Weights of a small transformer language model.
Size: 10 layers, width 96, 3 heads of 32, MLP 384 squared ReLU, vocabulary 6654, 3.46M parameters.
Architecture: RMSNorm before each block, embeddings untied during training, hashed n-gram embeddings.
Training: a variant of Muon for these matrices, 93M tokens.
Each number is 128 + 32 x the weight over its row's rms, rounded and kept within 0 to 255. Layers, rows and columns count from 0. Numbers have three digits each. The size before them is the row's rms in percent of the matrix's.

# layer 4 MLP up, 384x96, rms 0.143, rows 58-91, columns 0-95
106:115122154118153091091097126158147170155140092143129143180133087155127167122167117141113179104161083145096155148162167107118117136208117129104033141146174133106118164185064153125135151159180107175160126107147171079138149105142140164103089165142133165132106060132208133158128127141122088078
104:096126124110139061135122136145093153144137123099135117087166166155121028169133150149085100128158169109133100075126059110065105065151088109166142061165059164146113111173137111102116153147149145127105150141156178127151092102126103116119094132142128146104121198104132163154113144136170053098
089:128084109151052141107188058126139107151081047158170118151081099121135162206097122154167112135129116099143149128123132112121074120129126071175080122081076134068103192145129124109094110124132134094113111179130090140107130137135141122147148171114100155153118163173161176100059104123155129147
097:108119165108120166116165119073159118187161187162119125066108121125042140110145160157103096135103154140174115072132135143111114168150151144147121218176146134145127139128149144118155126076136146140103075080085104151070110167161175135123165192136167089143123101147142085126135098092192125162
120:097115126066133097138178142187159126128122122179119120187119137093134135093157193134187049128168170085124102099119132096150151131180085128130140138108114125126215235165127138149131109095141113131125084134196128100123150152166122144111162139143129100150129074127187161142107125115096091145
104:097132095108176082120136092138103048167139156136115137108112084083163142182132086118108096140156134156196083170067161135107102153174178104156088074145158107135128132133159126108179116085156135108171145121094087094210107161159148099108103138165123122150156125112129137077161128182157170087
101:112095146110156092148173188121126061144093121134093182107152148101126147154108042186091175120094051121055088120203116160095158078136138134131103116127173151160132094184117183131146105160114105166113138110155138098143186121096154129109120141144113135074125173158108092157120154132112115140
098:176180160183139089110162126096144195078146153111088165090129138141093158149138153053164182169056127112092119126171150103123123159190139159127199141120139097146114092124166159136147117106119134203139095113111111120149103124131154119193121097108153131171103143159093111159161068172138135149
093:055164145176130112138112163141133145112063167101101069117087120198159122143117126110123106121185145119113167150118216127109093186143115126192156134141115117183145097118148144107131094167145193105138143175174109159089182109105092135120201123128144119117099183157166136128151123127161131181
099:126132176164142160079154097125103125138123159081111129171136116103150182161103077118076127092177174144103162069110105147114144118072171116200128131104157136121065142092156117143082112120082098096093107095106144130130128128032083161101115093181181165094110139139110109132107157135117159064
098:165120152129172115113096126130108126120154193184080157168135096122183115140168071143068159170103165197105147118093139083140130143093153106060068080129143131091127080163190102150128103152126147086079137135118194151092158192206102146128121133144121128101110123112106123113100126125157162138
110:133070093153139085127156116084129144093089143216130088135101160157098069121160152109124161113158175167125122092148115137197155114162113119176140142087082141105087105091142164145123097075153118168098071110165067109176062134112180165114122173115151173133086090135141105082137136098116119137
100:090062146123129114057115101119178069096168140144167102170141146142138148142128113117073167121183092102128168170136080137144144145100126175179138092119067121119139153117166123125131105105106213084134114147162104135146139129123148067084094101144159067200100181118129143144133189116149090147
107:207086147143143112154100117113080116145060101104122132150105171114106112128150165089096154118139139170030101064165074095152132132173160097102119113146117113151089163109143146099156150143161128133113128186120161072139142101150175137140086162183117189145107126177127185122126102144197113114
107:126125112085101168113101136139171123136050141108158141097124175093127104116115113131134171113099091158147104111151191127066143160098141142178157177092080122136105169116139138097126180164118020183100144143115140142078160149139174139126078123127122102151131100223139090157162089107110122099
095:093145094130114132125224127110119181107100158155229156149087118144113095147093119125088177118144096140130093147116133149164046070117130133113128172094136106138103154158129128148190189087097163150130138099137112161176070166069075197153140141132094129119132138114108108154122114108115104112
118:135172130091158122139119136136149081125109093134122098133139124120126071140104167079116182153092086137191136083159171106138079137127155147092050126111150162188097143128083151120186116106131121188064129117165099179109167144088105100078147170071103136180143177134088158157124148108116084085
096:165125191165181112116131123098125115066131167091104141086099100168143082112121140100164085138095115101117187113145108133151207138159121077091124078093110104148135116185127168092134103070111161138128098133143072100163069113152213186128114080110088147150091122147110089140090123100138136117
099:121140151174119114156080165122109103116071183130119136175164143091191152066141061080144164058141116077159152090095125138128101151156170123140123179053093144138084100136101128190122116168151095149114136129154119150109157153114108141139089101143112164195138208157113089098118119145145154134
096:096146107160156093096034146174113131155135120080166193141083158115134169135070105104083096140184109113109071101170145187141162103167133193136142066129167106195128103120116139082142112071117109121106114152168199144115110145107136130131168184121139119118094102124117151123123091099118114100
103:157129169185194128160163146097101088136083130126118135175144111118143092053127132092138210145158081139170139094134093084098095138100115206093113141115129122106103119105157143131103132203107149104185110177141152129131087138179108172157121133130143080162124130171094118105123169189126070130
087:140130127065130091144085129124183100146153147149116092152061117150139114143106138130180101128141121078107083145173100117119150114090098084147126165105125191102071121141143110164150163189093136110075106085174153075112128100053129136171133101072090090165137092126054151115122180133085157114
101:136119131118125055133156152163119126174081153115154092117131166138121114152018111149056121075097149144158126116159188068143182095116148093111102121178117118112107133154136141097061195118143164121142173141086146114130111188139145139069094119107139196099124106145132129120071163134117135139
094:102089143088121118095069107112186122078143171107177117115094107117132106157149106166122124142152137117167125083069127177148115104071092109173140116153180102158218131138178164157142173112117127100085105140150170159175108123055098170136101107139148135126116208164147105106115173088136102147
105:116114063152165129106116089140156056106139103159114079150189082094126131114089190094143150114157092130130118152120147083119093073142130124127152115158113103183120175092127127106114154151086184168105101176110133152093133107096068053069148166126099132099136115160121130080133127101173201095
085:097156155116143141116134088169165184101149083095165106162186167119172117145061097157168121121179145144139113164142132125118128152097153128130104165141081116089177107111153168100096165190104106148086150113088153179111149161161152053129096123133143105157147140130225184134124166074135105142
099:131111069110151127081169053155151118121134103140104144101158139116087108149096122156175143167096078114164072126077078144145106114103106115155208109140137158133136142130161088141112162120166094187135129114128163121145067104163150158092122066128184140152108150168153109133127116131045146041
100:140091148155156153117124150123132178116109106142107174154171073083148116108166117156151111137078061181103146085069152110123099129136155094170213131130160125148069142165100155126147118087116139087150146110133153122096094142203067144113142113139163143172055134115125177115168133094093177084
109:135091096093096102168137081109073108130174145151069115137193161101079176120126096185051055098143129203073126124104097070154113146163137124107088103101097129082100120064114115146114139159106115132137137153120160107119117128102080096147140137103125079136118170126106096184118155095119110172
100:131106111100126123144134108158125145101140144148143099128131122122147155178123159111133112204104096180098106111136168166152160115094179151154122097075072141062133062137151175136090124149169122142131163135121115076162103170180130218114098139094186118124132136165110152196051113075149152166
107:079169083067151144133134094113149131111088106131107075145126076185061142202112178111044106145142101072122156107137151092182093169106064116128111136096137115107093152114109103172084133106143157144123131113141093112162116096168140146106166174122154141186130077169112157119136125125109069122
077:071120149075093117114129095119151155156170128127174135097117138142134148106123109181119122126099157045168127111121157130117113157133132107179120140087064123165099125098116121065108139159147083131175150109230118164172127085160107137113137103114202081136124106127125090087103095142210179156
100:123122069108125198146141072150121075119077199130085129123102147122126050183086071112097113116169144140132088149152152158130123132105118136126134172134169153139088098135100132096111104114129115167094085138162153148159083153152103177106134183098056142171167111137096123133126099132159149219
082:110137164091152126171070130127134147072140164085151195136079126167084063168143169140122160173158165088204169107193162110115136086155131114071128103085112143149136094122109152125184134123167082110108105138098127125151080129131084100103146118142148132131127100140179090136050069138106119140
# layer 4 MLP down (transposed), 384x96, rms 0.0834, rows 58-91, columns 0-95
123:076129112137116129152173107137119199101096153105152126087161120133134192180142183147088181145087104135072144151103143136131109077130160129148159072092147148170124058113149145140153052183093141113115152137192095124126144094147118082147119161114129136067179114109058094130124089129146161163
083:165146082129200127102195090093131129138105172121143159123155071063133099148126172125134108140106142125180137104163130164109138120131117153089070124149109143155119170154176125137145048124154141141205103084098072137133135125177107146154141095145180174164092118150117070098083108148106156064
081:141144181167180093082201154115178115155120117117156074180154150145210101167154162065110144095121114088133080162084105133117144165145117088142107112130154125131154147145163087159138056132111095149140146173073175112126125102153120126101131121107090170129133078073144128100112170168169085146
108:101126187109157098149090154123130110179116156094101151125137129108069176155161182187127089099086152095188181116140186159144137160201086153129110063175111168091084114161142163147098163110158105149067179096123122130077111132107159151107156125168116140122137126168113131099124107133196118116
108:147173092132186111091132073140238142112162146157154091170181146168144123119135136168072166118136146176169076122142128158101115104134130076132152168083125135099115131136157144085142158126112156084153152168165134118130122167188076106078127157121120128129110179120064191156119171141119143158
113:151143108121133108136201142140099113155096169072136140128180096133131133153117057068131126110097151109125138140137106146176175140091147151143080114136155148136180123138112106116121101100069123081050102044088064140114092132118111178079139162160137098141174123160101055134121107111092128187
103:159165094122155061144043136136134165134116137188150112109164118155158172103118130162153168126125151142119117155100164123129138178178133116126111108110121167119076101150116099046065152114150166169128089180104123076151108163176147226125109188120162117100089129158097132153131135090151114106
110:163189102103130056122161167080060135139160115169090149118170128088094175100099153107116165132149133078126161107167136131129108167170128129158158130151070123122113149147150078146127129110212171113079156088084124100125125100099133156135178167081073094141145113075115059111146148125115094100
100:214081142098156187058137117125159131112157128092118113131115144162129085139118110139122139147097132132201107122122120111100097085144098169186147109130118148135135097079077139159136092131182170123132106126127191091164148139144059186158113065121160136104132126103111130117107175080061094068
075:199151136161102123133105174089087125152115136123132161058125130133066152090148091153146048137105184123139166138119080086158103119137134167086099166105111135087194114164126178120092157069145128116132112151070187138093090135130083075111151117104102047179092137132123153124134121139110118129
117:115111132119108189084098095105134155172106089173160163131080174111149151131177124093122139112118117104151083136159083181216123132135148105117158122101154166112124160141135057168101131130072071136116139107165150117203083132167151152097132186193157085133121130137156127102117071138078127164
118:125140162095142091128099140058122108078174105174140091109178086116129092111115166154125132111190114075140097111143164149170139073179112090165124115143129149140125173118158112101127113137205195202152101119130124100098090158113131153113127153193128156085122141150135213164112087114130145078
095:120154129106046099087120075149098163127108136116152100078188079149172083160192094102168162141111140140110133077101128138139183096094100163065092109116166094157186121115110135165107176160159138047126132192120103103118141134160081159122106116149167157153130125086140130119094155160105150128
103:132136109165116121141163119144147117162103139189096101105131058124111195124151176184078106124060090094084157101125143088144131063122150115096179099088130132117132112088114174124084191151176135137125121160098160134106098124095175155100090170152080119065077157117146141157146172160119119073
084:136147129189166112153190194158151158182126094122116114111141150183139134102168152077097150106107112119075172133140101164174141137109154097048112116117090078152162141144136093132090079080110110093080116131121144099129138107185073131142152178104148071157126109106061119061141105113121120164
090:176146151083161092149132152096111087126142167159007104112162187154115125132116155129165118139133101114081154153129125110184123111119125096149168089138098139160166097175106115061093119128168125071119122174086121076120161182164136098078128120185153122123155070175144133103121108110159103152
140:149157125131036174140118098153123199194071114127121136085209167094119148148122154153114132146076089137170127113119151142187170139113096085104141096141139132132120130146084115137090123169094194112073067134157128136173087089129141092155178102139128155171171141131157091170134166129117126106
094:126135097167183104116159161070135130106106125176112110069124149142187104107107071130161135161137143110121076138160111128116122117194109139075093153173111105059127158112123141145092181124091124066130134187088143091119088109193105141089166127149130062123105109176140128080128082205124118126
099:078141080165103128144099149087132141130152106062166119099177140135086109169069209165176094147168059195118150102155084073096145117140106139127140145191119121110148162147152140119109099139098139158137090089112169060084091093118179147142154113071118101135107103098150148157134146155136130150
077:111102151113087175137127065102136145109113087188145123153118110134050052112198148111139126096086141104194149132105100131139144132134170131179113099109187128037126133118122141101138154118119159130162078154156102079101097169131170145104158131083103106093091110119166166130079142119064160128
107:128151086128069104148174139115166106152104113146051141128109087132132098148121063086162140097072090075134131124153077175118128174108103126097097181166127148115143186175149110106177165088130114123131104173138172136117157126111160138146147150128131123098082147114129102014207113129134120123
077:202108118139198061146133155109116128163106148140153070117088143096118131157093109148177135104113139161140153195134135118170073142099129143114150162146162114151090095084082042133114079156134121061101122141117152058135043141109085129090104135115134144172176144137113119096127111144142093106
101:158110168123132108104133067041146016126053091159137058128136157145155105158113133159127126161137144084139098150099114158111141139152174171111145073150113123128090142150155136143146135128139138154129137123174094133097033150155169135125133127125165120131108136132167084130139149043123108171
121:135149102117161112072111111138136164084191164128107187120126116137130162160170092167151140127136111157169188158114094134142121102152117145177096137139142099182123101135145246108153193141130126120099176195226109082109134152099101119139117114141091087101085121116121121132158127123089120086
108:179106154137101101055101098157125123143138183087134092118139079140100157157159170163114154160154040093143160120119121116142150122111095119085158148136122120095136098121149102108128096137145183175199098105177132143102119148086125106138159132128100182093218165063093121138179155107087085128
106:133136082184074158105145173125085125153120129139081078136143123170118087104151176099176136122058146088179131205065135145131105182115169143134114112058105138136150079085102141099170116105099106133101111128101144172107142163157129118125125120125107095141115076107136123153144175112194190183
107:109091117160108130169119180088156094114118153122078115118147148102120129152140104127091072134148114121094190134191099167120130178107166116164107189153115165135109123152163130144181125109118171125204112146173124084100143116134165102106154129170080115040130108137123138173117221091166177155
107:062114111139156112148103138086148166098145121116119110120132120140162102100170129136110128102122123195130080096119173134084188180170138105150129143127111113114146075083148144138085162154047122113065127093085166104196123140102168138063110141184099148135108166185135140108110103089177100196
109:152203056083073178122163056138121166127133070164107094176142115138127182133131160117190144101076150066113118127088103135140151142164168146084156083129094114115110150078149104123178111194118099120073117196138156162120096107073163149153117135138114126167114123131135098126137146133142106136
122:146171163132164128081111118072119139124117109172070168125138188168205175114068166113078173177141101102152068127064137084179092132123116104111147115156156117154084127154103131141133117169156104113171109144116121092162047175157173147120138119141121157136091147121080147130119092152117168163
100:099122134144125147126104153194101125137161148091079120167073164154176119150142167107135152166062163145101153155108114154108111166110128203105172150137116211158147087178139159235135111107113095142141144113062143085058175181103119111115099096133123130136110086133151133111118117103124129131
032:178161068115108173142084148077094164150143107085148132138185134097110141093104122177145113136098131106101167135134114168081108106116094173156122144155102110172080099122096138088106109156043145182151101165128161135119148064118071136144178162159132142128077086088167134097126172085132191132
106:121147179123155108113123090146080122165058116113126119085153148113166168194170183116153147210140117106100155143121087104107185108119115119158133179094139156165106063090106174150126165113127112121109160128123099111115070096193145167187125154129135185115136119086181175167109114138167115163
083:148178130087140169140148122077111179166171063082102110138126137130141064142083128164138131154151140140150073147093144083127145096144088105101089148135111108122140163107120056130167195154083147114126099114069103134057149138156128094122178085141206127160134100142114163111054122124131083138